{
  "num_attention_heads": 2,
  "norm_place": "pre",
  "bias": "all",
  "init_std_qkv": 0.056,
  "init_std_up": 0.056,
  "weight_decay": 0.032
}
Each number is 500 + 40 x the weight over its row's rms, rounded and kept within 0 to 999. Layers, rows and columns count from 0. Numbers have three digits each. The size before them is the row's rms in percent of the matrix's.

# down: layer 8 MLP down (transposed), 512x128, rms 0.202, rows 417-511, columns 0-63
# up: layer 8 MLP up, 512x128, rms 0.196, rows 418-511, columns 0-63
down417 072:544557533579491554521544533539516471461499485523516509494531501498460473470463473549511538548457577448430464464486479467562520487482496534499533526565481378504460452493453414507552604534481543
up418 122:540526509502557558540446462507548481499480475393516427529433459526510524515499481511491459530560522483568467493519509512506591509444392543494495550472471512527494473429472510493518439471508386
down418 148:528493534491527511509573472449587465507488446457479454566530524536489482475535529478481538520511527511466529582456494508484499408487482512513481434536489553428485536435420455443519531452546490
up419 095:525462477549517497492555506569536462487522474526563471539515515516530542528488533501439481571500475604484525508536454512480485465436519490601494403419470535464458494461558556499446484512501508
down419 090:565617503496521472446547502484467501444542462519533547480502499500509472436491437519434444520495517507466579481470499540502502466594487465518502505624448459563578467462533484506507416444465496
up420 100:478425472508566450460415436522520512452493418463543488533505525408506487526535547552456492537506544565512560474451558479528517507478525446503431466460451545480434491470492533540499497437524569
down420 099:513433436466501491496512534458507494527466524464497560504564503483414442533462570472461500530448478526525457496518418489477512573437525522434544481449486486495525492479493566424564518511434515
up421 104:490488434502526483531492496471514429465501519423424513463444539515450539505509556510453514518482529568487539496469487432486497543499562542527466418486496517502435548480510572466462479526484507
down421 109:549528504466449564510470480486491464447572475479470537459498496460401506491553539523511465474553485472500522513473554507534459476469484544513523541483503454523401479485483548459433543463458586
up422 102:541525490498560452483547475483492500497496508435471457538579491541480550520479438538535522528525495522476477559486562577485595524478550510485416425473535523516470578499463513449482501493501466
down422 094:572508549502415450492590499598450557466506470438531572441521521457517455492556473480496509525478497517472458513518474498494449484522460539577544518496580576535537519437489467589508499445517490
up423 098:464512515495535524520467524526525491464560439477446413480540472484496512533509569514504511470514536527559460546502527547463506568535436434520472464487479534554497438483437538456442458533525525
down423 133:469494505500560550480524535533530481525461521507529531492492526504528524493535488510500482519535514467525478514528473519532478475572532524511541549511511820490527528513536489511511384514479468
up424 097:581526528426492550615491606452520443531453455503531526514504452517490576484480423547500504500534579483508540519525445542471477499487426447498502517467531542465504505503451455476504479469582464
down424 094:556495394545493475479517544466513502552503540459503536532488533523463527463549510509484510565585559461476587485532513550528543548516571449495420469494483529413471546435561441502537559478470459
up425 103:537492478501533515479493434505453491479475469415550479589507445484515496574498481519539515547531482504524517495492542543518532520501487540490513514423506510573482509458441499465503496471502472
down425 090:537506480501546525483478446495540489469520440557434561478519471511501534493557502501551442424539515580461470453454551455429537479484431549542509460499490469462462462532469535499503536484565521
up426 106:406562487501530427582475515491492465440486527415525506512466423503514494496543551505501524491416481422494511436487529471508547506462489483503449550500449504535515429449453526547467467463488537
down426 095:509501507514467511487507545543455438530576511519570584506561505465477483537559449611512494505560519513500488477504458514575562477516457510493562477548591325516458462481508450511532475524482480
up427 097:533439465458520468468497512490445471509626405470495454517471472412434491509451437575514517517500550478563548532557499561487482446439400550574488547484488514483546486493483472564489482492497464
down427 091:459519519473488606474496462480565518530431562528521566514506425551509429546552547442513459514489470531439482478486495494460505487558521515515538510521520499535542480445572541456486498531510477
up428 105:583454457512517496528494501492496456490526519422537440482454528461469483513507570515506478438543521523588547569539551486454526535527441450476442475473445534496592432474465527413461494477553489
down428 096:445487512496495456499601511471439517497520440575484514462415501635540425538468555463489516465530550595480494523517471475550455462524582491478538512518486432464447554497523506531509517528463486
up429 101:431476496469541474588546549488465532477502529457540489558535536471492506580403481463504489421401510465582488527559491479441566492404518539548498495480553541533517457496521506513486487483566481
down429 106:452514603444470507529537491532517543511394431447495480515504474577533510515502544469563466447479459515528438466531458548439546405532571482525527453450507536472501495510539443513518471512465514
up430 112:490536469449511495536475523524511467460536452429525430506520506491437510549543491527536494531458563494592545525529514526485525488489398433542487459435526528561512497455443537475441459525554524
down430 134:472489460531586509510535505525517488524418575537533544483466468528552511503531490521531473540488500459467484469483511468510464470505526524478497481529500763503510516532547468518554442541436481
up431 095:463460537450518450503516475517480545506534502457504422495460555492479532519523518450489537517502554620528490495516489467502505494510398463563522501444521538433466483530454537497472469415484500
down431 094:459540516470423528443434507475507537509488517504536494534474625516414584553459461532494472490542541532454487478490437512566550527529465461527537497527507528408500456529522485493517568446414550
up432 095:565476445510563435539510543514479530517479527452531515438484558509407470540425476445511422454462507497521507582547435484417573558481528540506523544470566544508439495485519530509496507520513564
down432 095:514520471502540488437533451576481540619496519500481537480503439507470480399550476528494583488418525533535617524489496522518476524507512511468453598440558483546503507470496595560548566553534487
up433 099:483518479546507528596556463467524495526539466472454474520463516620508555492494508426525485523492522429564501513584529575498543473458494545619511458479451530522505505469529536451430464539498468
down433 090:438525568504493534472555506468529508424521488559524513555476475539549566567516472543496505518524493481563490497499463488493422546484453512471506458527508531459542583452463555508483440541505552
up434 098:574489531471537508454480545545451481474508497489467558555447515488497533523548433539459584526492595552551461475502481513439610496545548471497517498402525534483597523501375490445477474468567470
down434 092:568451480583484519494462518452468501563481506459508497512520551478458465481550509475515470465601500519473484517495529495503528559508537450526443474554564530483495487475476497564499538550484493
up435 083:465477470467612463522511448475403512481480548424446438516552439499523489535487542496495498503519563469512548485550465438515530492439440509527440464459472536535512494489505508464503470488503446
down435 117:467542475496484495559543577502463483465467508529513538472475543467523514527452553507501472532515543533450497476495471477457529576559502494416554453471554478520497545511517571484469499460496441
up436 112:479504452553495433552496462526511488512527465431511486571507455509497503526517503467522551539419489467526536499495480497499556513413479451547545495520477535504480409487512525510523468437500540
down436 105:573486497508421447498472454489462456522531488445518450505560496489473473486536511517511515473507459503561480498515510495537555557492462483490475524539517404504494419488401478497464398517497519
up437 102:492537469484517514544496474503514489474625406464483468497529482479465522538441519472506506485507523540549520521477449547440507564472448428543498453448507534535511468447406561469439441531538561
down437 120:497457455531555481464512522466487501510476584528566536498498488502536509485513484512487491533481488480480520489498497519517494445536494506519513504512503775470490497523543471569520401510464490
up438 097:509451477434500482552536466490508432482540498478530498493496574573489483493514457490474490503494576586544527495473503466454533494483424471644525476471484526474439507493475507564497485434495497
down438 083:420428529492505548440497504539569501510403545525487448477480519547461627480504512457513515536493481428474511484519485495538547478513482463439562483587491477494531529464481522453496561417449521
up439 085:569445508518540544489455494550480481506484508435550507553494495444474469516535555581497515504521531567521546543509547460491495527541403437475479435517490558495468478470486581487470486503517485
down439 118:500552575483489540519475536506521498497507564503495467453493466510518493535530462519542469449499532485490447506474438397463483493508614543465549505470580619497398580527483489457463403546495496
up440 108:579467517475536534487508494507438485513520465466562424503530510547535547506564587513522479489508457504553584520521558569433552502437458456519474467422489501552531486441493504505530441404523455
down440 107:505582459522540479506523506491505460514550481511535577490477456470462518528454516452466470482469503442513505468554571534442507516425489498581497509467518539536498581505599515520557415439493520
up441 093:486426463466547426534458527500462496430506529469429459573447491421487475537498484527587522437510545538530573434446529496431540457506528491500452453461526544534461507480447474506500477498486489
down441 120:434430487546528512492447495517530517446534537495484475549503486384532542550551508472516454447505487473459519483403530476502541520478535452509481505438536575538467537555540496488427436486468471
up442 098:479506494557527456533423524562558443486467425494504479462493485442475548532512446563496492540496544513503551484445473531477492465474496464491431455402465552478527498461477564460447484527557495
down442 093:473532484569562478514448547484519481435477431571488484509456510430501519496492452513484476493517513482523563510552462514457506420475553539446484562497415550511562491509559523525513518590492546
up443 103:528525510533559549520507447492448496489468410501513495497485502466502568571431473513442529452457454479559484513538437536486506517508515513499556507429518543592559448465487509500494491468464556
down443 101:518491518560449533512567471492569554490499507457510523476505436476460462511471502529473567560528414553488503524489500450546485449573430527500517460545514540504476491454485473540454545447474514
up444 098:472534464513516495532530529490475471429526456487561488520542456470494526540500468495465468465420525498596486518574422500473501534486455492513476450499503521580496474531491514430508464462505494
down444 105:492473417538561520450506518528441493475476494560511488514480452495519557468540509505501482524523499518434525466479499514442450484535515502556512479461525711506534577512506439543513406473471413
up445 114:478503465514506414558452495523455508541545526379530463536509475507452531538579547451555504541486479475582530529505526502461574467400493487537544514527496532485467447448479533467549448435510540
down445 110:562477503513411492461422488512507490524514510468508464552530510482451488517532485547492505447506469566571499489548553501557558513483470493468523526485527439476453465523445490460464430531502565
up446 090:493480524494542515521518575466464490413575445478604473460524491540503517503467523521519478482408537503512480512520504444462495534472474517488506498460522499477463457452395488519505473507468576
down446 078:498523591441481552461485490531501511468535498542523516455534486479549463521468563558471460520510492539422482535545538525526427548518497527431462517499480335460500534565532520464536538479496558
up447 094:541469537460533532588492533526483498506544463484471522479440525450491543491497480502468545471524481484597536463485408453466578521506444498588524456438543531532520480518402507518570481453534459
down447 088:511512512456447455513488506495458582551463498554505510457477541482435499523556539518516505458540531521560469503480475480496541560436519482446500515540419451464517465539500458577584479546433515
up448 104:483571548472505439513523477450477478558503530443463514536457439508500524456547464546455507546472547490521517542519470510432564501521556524470488454436451513534473541405531459445497452500550475
down448 101:545499472535508454503544531542442550485538515561501529498477570582502458493465520515544477519503445524500471487495550502462477489523457418504479455517460604531479535468530556490503474490478499
up449 110:522538491511520497539569586495451447470486460428493517394529516532496544580484490485467448540503564520504563513483476518487536469477502531555464539454487535500404590470524504524471479518529491
down449 117:537598478483507545494492533486495465532493451446471525531442469497495567470505516527462414466457465483546559510550555550520503456483468578555521495502463528506468458468497522454450554522536566
up450 109:432446450551500468555530502528526429467467423459545478516493499487403502485434560564494540514496515537549577508464526499518479460533414448573488508507513534482493430448501484504511489483529500
down450 105:475531541517442518524496468453565552490544501574481549479543498518518489495468454458469494416478428451522580494568559512434534523412511547479543477444497446500491514563467496522517538490459567
up451 093:492485499500547492493517436544472509491466476436492504554515449504472564478504575537508487435523481548476451530495541532479558548545531529466549535500504514569464414412502466472409485492499465
down451 080:491549534558468528530484572495538469533574512476505457553473482526512448473486472554445445534517548415519483491476442517455487454477506523473439501487506417436516446545531530530524555533480465
up452 102:587525513513502521512579590507474536470528510512470453483624451504465563498505497487504481472553457579484475496571487456466485539469474405546483503501493522485455561527517536514517486442516515
down452 086:488478507506434450505530521539527477534479452572475585501477458488517463476490457501482545519515457488474542487517399496501494431518544477507477490497450620527564504473556488455483462461430522
up453 107:589514467463514507541458599550452496432537528511498462430511526520490469565514525510502509471418577528555491539478542445476514489557436441525483416489543521553510489412483550466465500514518525
down453 095:385489556478511476501525497545477468453487505479457496460557483525530537532559494468435492525427450508485482547537492514472509498482520481457504505517436560551524541570469520445465408463454439
up454 096:506572522515489510569484529570528541486449495521451473534515525517495567540451568547499494499501437552516415470453544525465536496509526432593498425456485543519478521519546579479484457509555435
down454 097:523449429519501552466449445517504499556474561535543515507509483523463512445507488496488478582454479446514460502435449437599469450544456475457496563514492529456548488518580508490519471541507481
up455 108:502502500413525511497547527437527462488485458447468464511442546515490512497488513473523546569538465499490474489516521558477558571481430486454422525469512500513546548399451468444527471513542506
down455 101:545449452513516491536474471451559437522489471480527487501558484465479540456600458520562439469503481503497515519405505512579549483510481446497513486546538479447555463470523480472569534459537551
up456 105:448520547448508493464518499513502482471456508496434457522521585488551498473408562529530558491450467472502509524505604519464505506505498460479409452504542517474446566521511475406522470485566462
down456 088:450483562429467480539493500498501487538473511558464514495485531543528444492391500540539449563546536485466489554545443488582476564471476443508459571563479492493492518527505478469523500441540467
up457 107:460503501491525479589431425530523460433441466493454518520486487486384467518438533566482517481568486517525507510470462464492465513524487563539509520430443557574454478445393481426461479534530564
down457 108:450487534480496538490516494541466508509457514507537526523584473498453505469462467543450543474563559478524568548514562526513509405463516563480483594462469613476507498448445481491498525516510528
up458 097:517507427484555519608509477505510526489525491430550488507491540535491487488506502453452479473474499493565577620505562473511524479470414499602535513521477537498542435437516546503493469525549473
down458 120:454468533474536468483538506515459482507553569415532513522556513443508519509544506456533526599467423521475485534540499488491555517507499473512502498467556418457496583463580478521553480458448480
up459 087:454472487487574510476495448473403511497478435502487502486504561506480554506425534481506493454459476524526495488488532554503600488485546537527460478402429537588485457526543476526412501486549537
down459 083:527476563509472459503443490481493474534581458462490491455558476513438495529579511567384501520472506490531592494531601473454572530469502569486520493506497441485534402451520457476484528495471501
up460 095:499506461412497454592485558514473513497553564490478445504573458450489515482540441479562530456462533488552517524484470439456494487455493475539493535514561526490499519550433530527502433422479542
down460 086:526485491512544467502524442526619503455454531466533528479509561521472483467551518508515525538512507490474465436501520518453528508508515566479508564491475494570509514490518480538576566501501517
up461 089:517510484431567451588471565566471526518571524446453486545612538537459487488458462438485487487488508413548461554538507455504521499528500517576494457442522554544435496489469486559541485465545492
down461 145:492548452577577473565502493487506435477494445426554508525512458524445515553463506537522479563440506488594605551433502487514527524477420496475415453493503497460450456483515477471495464435477486
up462 128:497536491500499469566474476472482469472564420487484459530548437484477519487498491485559516501492539535552519489539536505496491532487461460542481443486502488553502475459455516504421476499582566
down462 117:511549520479423492459512483493491482453488490480461516473529512492484492521447542484494497480439507507507504454489480479519504535491484513499484525495482159510487503468457524470499560481481562
up463 096:591450514564545477511472534441400520475508521467499453588500490553476520493517530466537488465522492525493502526526511545448581557544514430523396475514502546491420469522483472459468495541520538
down463 083:524516502507428528417465466454520539485495531599517530459571519541471522495499537521483502457469453544506472404565551516486510451538456475482515481520470539459496468555527438507478522502540492
up464 090:467504504444529528518490532543426476446563442457463522502523558522487511510423490452439560561485508552502447518497539481467464553556511521526512439505517545506558469476503590482437481549496518
down464 124:528498496498560543524416530509384498514510507428472526528551478445477541516482549538534489484519567510565533519440530434455550494461467448533534462489502529524447570442483535459426390496528564
up465 112:548516511487535536540472525520457466490457554460451529514493531482476520596502479435527435510478454465526486544558511489489519607501468525540536519519512542575401551459490524503461493502500474
down465 110:496440532521501442468529523524496483438540526465511568479541552487493477498538465469473513577525500533520491489463491496524467510509503490489480522587492490471548490508446466513478638548507503
up466 102:529507487481547497482465515486508480489558481455499408600487457540454457519476465522571515521430547485562465528477497446478547503431461532527502514495507515513532440475524544530446500537515507
down466 085:503454512442516482525522407508516539530543478425542459498382599517561401440480503519518486480511444539520474512446542512437525542496519495494472545538454445478505494527453521545562537471457456
up467 095:483461400469508539503497500587540513460505527529452513495495498519424458518490528551461480499505652502462499488548472487399492468489474512602538504487533539479492497458537528510448470478511490
down467 092:540505488483506473447525535488446454510479496510548463500518493481518440517521551516479548519510607466477539475551585502595530475550559530565441511436526479514427518477530516503527495408586523
up468 099:504391480552507480551470554454546485438503431495498512460517488528442516462458529475539548484480526542461545482522494497494521471484423472494494495485522541552524432467510491502442481495587544
down468 087:490541487453452515512518497512435489512493460609535465422553487525504496512521483583546583539466502508463516514501461587522508528491442532581531551467529460469463478456456494434535461531558551
up469 096:487482447524525508484569465451516518486475399496466483510537523405479494494533500515517564509445476474501597497480519496444514464509452408567477469513565524472483492449523502425405472455502562
down469 098:501513405483413445469502488495539520496478500429467493549446506539502438460518468462465558513507425508465496519453462491453517519531468444497506508467466485486544532492496461422473435569420517
up470 098:474522514378531494468502506462520415461570541507453479442511462490459491520507488487483537492410459485564511560542450468431461525496547542471521463505553539510481477454484458436493494535495562
down470 097:464498499518509506522490493443520533498522474492447484497516496580472420509453486543487455546501492509491556526529494555553558532477524463480514509486525531555483490500461469469582464523514525
up471 100:535548523396520503439467431519507495444554425478458478501491489509499484486445493453472478448421553495555467562560550481428544460475507547533534498467458510520510502430480428516497443465511513
down471 091:417483504504472527501491517525490418456504561530496531490567477461508466464493494492486508496420544560503509452548459577552463538516509528532526500444508513517525515465525483525491486493533440
up472 096:521448507506518516482525427579497449462574501498461490550454475507530479536460507512485502517526550542511464477540500456465537495486491492524473422476490509503485465518516489454424453479555476
down472 085:515507536547536511508471510453463502537441497479582477506519536416483479443587467548500469453463469425534549471498487491571480510433531468551510573518481556506541490524538533529499580488440525
up473 097:461479474438572464467512439439488482496489442507490504493575480480443538495492512573478494487419531499486519586452530500488507478457499463479450495496464558467495466411489569496535479549474475
down473 108:506504466487530524497514508577453575524435542550492552569512506478593497493548454439429552457501459492529464430504505557466472493493490512449571435518505551500447573490517421487453443475517463
up474 103:443473421482541550489546466545486521504517455507512513484577512470420527521412539543483487483477478403498495479566520436461592486461520519552520428475530529502504488433529569511513479454495499
down474 089:468523532460541502517544508526509519498534475542471575500496516506414448469448446518494456468493475512520499537462418539531476497487487474484505559518489487513520533559567491511490489633490483
up475 106:485560521430510477565556496459483510419440528508536437491533480469512509498426574487540504448425464463504440437520546492422545532492533477494480459535481521441452567561539603431540454474553549
down475 104:472496500486356488494485503479479479531555494577564426492554476395475542523455534439458508598462501500533427472469524437506494566509368542429512543520440517441544486482495473487498467445527504
up476 105:512431486489496481562476456483427518473486510501454529557444572448509486630441569447544526443521513481479507478449532525474511545479505486517515430471555531537462482508500469424443472460551513
down476 105:505495529495517535540486452479479501518473483460549573504443517504499482523482468535447499562464399559454504515413524478468541520545429466458443499417435510509514560509594453539431495423508523
up477 101:520548471489554447528475520479454463439511447427588507486550552488445566512470436506520489497450484456520498610570460504473518541527448547482504526488466518573518468499476593551509489520479512
down477 097:547496499526530470494560491537511520447491462456495470481464438463484453503578485505466470544587488483452474447514558467529506535449549540595510469495566543575481473494456496473462590449504510
up478 100:504492458499512416535492490437506500435412495471492528559443470524489473530521541514480511560453565504484523537496453555494469476419509421530456610523500515534575483459529527514504459440575464
down478 095:451514528434488541565477482527536535523423440552527565542526419570510444524485584486518412526475554574414473426447557418524531474533512531405530569489485522484451532538469526477528426501488528
up479 089:561517420480581508515508473554493460543490501401513460534537478497546547490507478474457423467510539506534509506515535439479547488477410498564495538472470521505491471468493589538537471546558556
down479 117:476484456519556499565561442528505540496507513519492480449550489540545577529500510477433523501470520525391475489470457539459590500505510435491552422483507573448545449472520542490495425507566525
up480 100:536480482541530559514552482499514454451460445506532486488520487587475580528479511497519468512473523507529514492568525523434604465430519542485519476448535516591413489500517431485440478458488572
down480 086:473483489544447450538594527506476539499514519458585459491533535479481465494524517576468506561536490540494484439490538452465483470533480557501443459562482528439535482551464462589494531456442555
up481 099:551458503490572536509402473482469496463548505512514477499516507577503467522419538459541550491574591502475444569555513437540499553507475506517465499499430509464482503496451605527425479532527517
down481 078:530610508565502532508507563436517557451470505589481527540462488554476475504573535492472516543517446499395365515445458512552483560502561439484457494488542431488508497552518503474502479536503498
up482 094:461524504457532479551513458451435450481518468497520530477479547466411502522515518494532521461540537480528485515537493527483532606545532530560566475436421512535455517408490504432491496489596429
down482 083:493491484554492570591506486515579515476528491499481573511456406500521501504542423504428503496454468561434388535491450518481451471487515479508446422547475511394537513500538474510512541489460534
up483 099:554527516441553444498548478508515440467452518425578438484522475527466488479530504485475492540528486512517478576579541464472513506505484502487474427410453523458489461447491480472481484503474491
down483 088:487512497522468512512483569536551541527538482565487429511521495474530524424464517467451497454529485450549522499555516542531558434552541461525489445468463501470478478511541535559391533618459469
up484 103:489518472431569424531523503559437502506542449475542463502511466448444476509488477526471471533472504530471547495521460465454434495505449484505535534468472520519481567477452543537453486417543497
down484 096:394446527494449488491494438527544441521502512486513552495498487509561416581495519573535513536467507448491504452580543556451446455462442434472557524491511501470522542483471499560532532516554479
up485 100:514462485472552520512570487543484499472543468467457515519532483541398491605472474534464450446475501424510454577509489551434580473526502490535517518479521512570453505427446458498487485488545581
down485 088:527506479425470471444436533511446517478568558416583420539520467405495507509486430530475466525465499491442503438478495525473458521528542522484508552456522524538527450570554533591503483499450489
up486 097:548535437436511511584454538506422519503486468470527481555543535488504500496479461542495522521510565487551525524547448535488512503523428469582518403531510536524531501458505544457404466526579501
down486 093:523553448500488549549497402479477523516502478519495479466517548469524508527523490463473495453560502522470478514496500545494472491520530483522530432478514721446468561512549554534472526507518500
up487 099:533457431478517433519547510508541522493524518489525438460564444551480477526398515496572508417427482488468475511571491458506534561420507533538527478496518548478439461513456451509576493540502518
down487 092:496497564462449562527506529502496542440500469570492489489502602495519537470474542515498473547422507534479450540545539443579517546516546488500505441535496468466453544480499445568541528455486485
up488 082:489513407414578438502531539526504488481500488467572553538522484479487508536552472570535507472473454529496467606537484526476460538551450448516494494529544526509467533486502500534442494505552441
down488 108:415539469479635476499534543545496453465503473479506473462520448475545502547526515437490458495487482555478489570491474470453514480478541436483487408461514629532436514536467473479446435531533496
up489 103:537508492491549449575537549529410520467548480465505442536472492537473505567494481472494494460451508444580581502574422427491546516428505458525526514483508513478493476514532531516454480509602526
down489 108:516523509542520492500508511489504458491501490519566487537446423458556497501559540493475537497524578465489488435566498423471514481420440487527498444386512545471507459547499500490469431473469555
up490 112:462548505525509446513444510536536448450514505446487530466502522534452497605491554487516527531459508528453471545560453526493596518534523584514472523497494523460499514441496547476486453543555504
down490 115:580537487521503467448552490494485455610415525518512519518534475469545455438525516451502512508483456486448498459436547394525444498500534479546509562518509425474508514491487432504516503552423519
up491 085:477536421513527507528503609562497463515501541443581457576544530463401492514518534501482514498513564498491519509572497479465493487522451425519579468503503555453527442494487544476473489478549446
down491 143:495501447502593509509528580491486500483509549485519551448520503563569537532535441470521496428497561507462435487490455453408521453526563479528596523485545602500489528512512500562473507494526527
up492 106:462525483539521458551468480531525499446451498431545473468513576502454502506431550446456485491455484519454520491422554526460520421520475560491510431476464542528577432508493547477379495525510460
down492 094:484505432542421412424510441460547552523512464463550469492513482501420485395434532524475457497508495513470520467523474467477525475449538457464528449526518493488488515564535526478530560543458490
up493 086:551582465479485457505503456466511490518477513499553513519463534481452446582509490531472518565473614496486510598419492528422491465422448578602532484462464516573523525444484471519473472512553501
down493 082:559523545429536495574529460521484466478498483466474418545469539561446517459527549453437476509504419536442528481437498468514546506472420503459428455554463533504550581498481528478427366536466499
up494 145:493562472524545535563485537490460492427528507406562510482491491515503506504523484479438503524539507489467506522505541418490507511499399469575467466535439530510447500465488591483487470511549436
down494 128:510472523458466538493473562458475476488442486461499506520524516553495479498512516496436537501520501448445492472426566546511468465545497593584534601573489552510442440446469537401480521512535541
up495 111:540462489538494455537511533504465468430467475512570491463593466534554565503474459490575495486526541551493495519495554440485495463463487423496451516497560529567565455568510523533492454475565547
down495 123:517531507498445505430506545465427531508428457545532570444525361462525527417540418492502540444542504512538482521511557496512559464552552465447459462464549512503504564590464452469520466466540474
up496 081:532436485477549555540464495555496422497514526425569500538513479462418495518559569571499570440539513561498513520501512495500494550518389425471481453508508552493512468499488581494490490503502447
down496 130:476519482482513467501541538480451531537455534517494522453529464540580530502543458471534501488445518461441423501471464427388523511521615542502545440496562642497469572491478517504481423526483496
up497 106:528500484405533521452519479479458532487530525483502478561523438507484537522565530525485563448452558465541527557568486496456481518522441535497513524520588510530544477474484502478523451400510524
down497 093:405521565480483506444526410528435511546504542540468525563486464449445494484468445459425486465498508482485475518552467450530491491537564550532447553521520478459478532521518461556578481501524460
up498 113:479532495488523512603489577529426437539531539455490482446568467539486490527504525486509513501545612508583494482534517443470468506503456494554503443443486537555496529451523532537514465474548506
down498 154:515475442582523430584473476546507460525506474446529482531478527498604513483494498523548551508503512496530545537503488502479460465456452492528517482452520512483476540503555495513567513421550509
up499 098:470549501492483485519436510529502424488464533506485461431497460487473499473547525492519495559506524576511458494485442431420472481460468476517534477441448533495522461500465493447480451465623494
down499 090:503464495497566526404473493519506496568496493509431498426523505487435515414472496508477448454549470525528520460566432545464533564517446502471537524500521539537536501529528533476487574524508484
up500 093:487528448441512481547474510491524483494486480423575490532507522439484530527485428483519490453456548432547463587541576511498552479489504558500462467466472542575440540455469495556474516502511429
down500 084:477488500511524463514526546497531578506502471477511443502526526480542432498448376502456502469548500519578489448522516509536543510491566526495457607548555617428554423485540458529456489485509481
up501 097:556504470541517550547511471465496490469423462487501554431539523493498540510543592471587454444471534466474534466504440471483515546477444526585509467492572538537459449496505467438507469484540524
down501 091:510550470477497517464463473511488607570529503532467498559485540434422505561499515488491440600471480426538539501555446513558515496505472550457456525525468471489579527492477518517473549499443478
up502 094:487558450488548515500466557511485518478470491451515509515426495406466538476503472566510495513440525485554567538454427476454480554497499534525533536519560517482480468479493531524478485469489576
down502 086:578476499531483562514454558483582528455475485559485549475487454521507496506460510577516526481491479545442506514495424444515464481498523439536492477488482540500556541472499477521452539450555457
up503 100:591446393404537500471445529507478496504522547462477449517490482482482488542453525579572525487554481446501484502549519473483493555437491478610452456544509532448504547502456509559517501484523507
down503 095:435521490502498516513483473539455518580415449495454522488531529528546544475477447502433520463499492550511516467484513544530540509525486503440536585406532632493530479523547510526527525546497502
up504 104:560498507425540568555544503512486494514554523506498528486552519535514549559427436466546520461464555490569447526612486531478563511489487579516508421486481510511471488536420539512519482510482453
down504 092:527540526442428475455520496458474457485452454541466537481504493471523506502552469523503571490498551429495487531517516538576545479489534527516484509468534555505535492515495455572478578516493404
up505 106:560440499435525491543532492397425479504560512482469411535521530569552495507494506399502562448558504562547472534539547416464471509440475416523410512474516516517472511563496476539490461396523483
down505 114:512484432496468463504543455503469423531544513462465460499543550400506447453506542413505524550557444475547490550458545451578428453501523378540458547528489508542528488508458490552508484456450484
up506 100:507521471544534480528480466467421474517425485494495417523518486522510536471545486502520532534491474400539502583596539493449530506487458538522533416515566511580485536441509499438468449460484457
down506 101:487430458467524502521469488467548596570552513483448489493467539493506455525516441449532483515576465488515484486468467505618549533483475468518451502550463441468565422470493535434502549450518433
up507 093:495462454493544501505484536565529442430513480443523490528508466429493487482504559557520516507553523582487564490487542492490484561546407381521490496513493539462552465533512551498491479494536465
down507 149:445528543532506476531558542526463525563497508516500519428520492575536526540495443417550467448441459519487503537493496399424549499487573534489584474492534616514467544536536494473508401537506525
up508 103:461498479530507507539471504527528430495503476453482514526506468470542511508544631453464530533444460488513526510456546536530579477462452398554483472514488522509544415501517557478545480527550579
down508 095:488511502449468489404479530513486488474450576535521479482472502407517507517452440548414469503489494475483493526532490498459500486571498506531490513471513472530510505511461525494474471486493452
up509 085:501492511483567516466540437611517511461560524417488422494515508532551457520497533448508502504487457520462484501453548459477542487432532407498435490480536517508506476491512481486460489494535543
down509 076:506425511487463526542470483478482511492515527514539544533486522447471587506533457507456517503520450527541591535412544501548544545529427537520469496507474465420504464487503539494482530411526539
up510 100:496489455525561444535531551568508530507474495506461493506524507591480597486495460469504507439497514446542519466490458476482574461511509509497527456443459538475523477478505509534487479524482500
down510 101:532492506579470579462477483465511525517494539439510533473517563479478527487473566493415430506517503534513503458488510524503445546543424551502485550533475444513490490517499453520511572587382498
up511 092:563485525444485526619472518574534480499486517508456426482580426526505483487494578511493503438487505496523489536472512416488500507470485425472497547512534540508532449544522550486493471438604519
down511 082:492499571489508575501471418515490547469487480545463499467543497529459478448470521521500485529483473541473498430517470518499533412545448520475490513515498501541518486509489512465535555501489439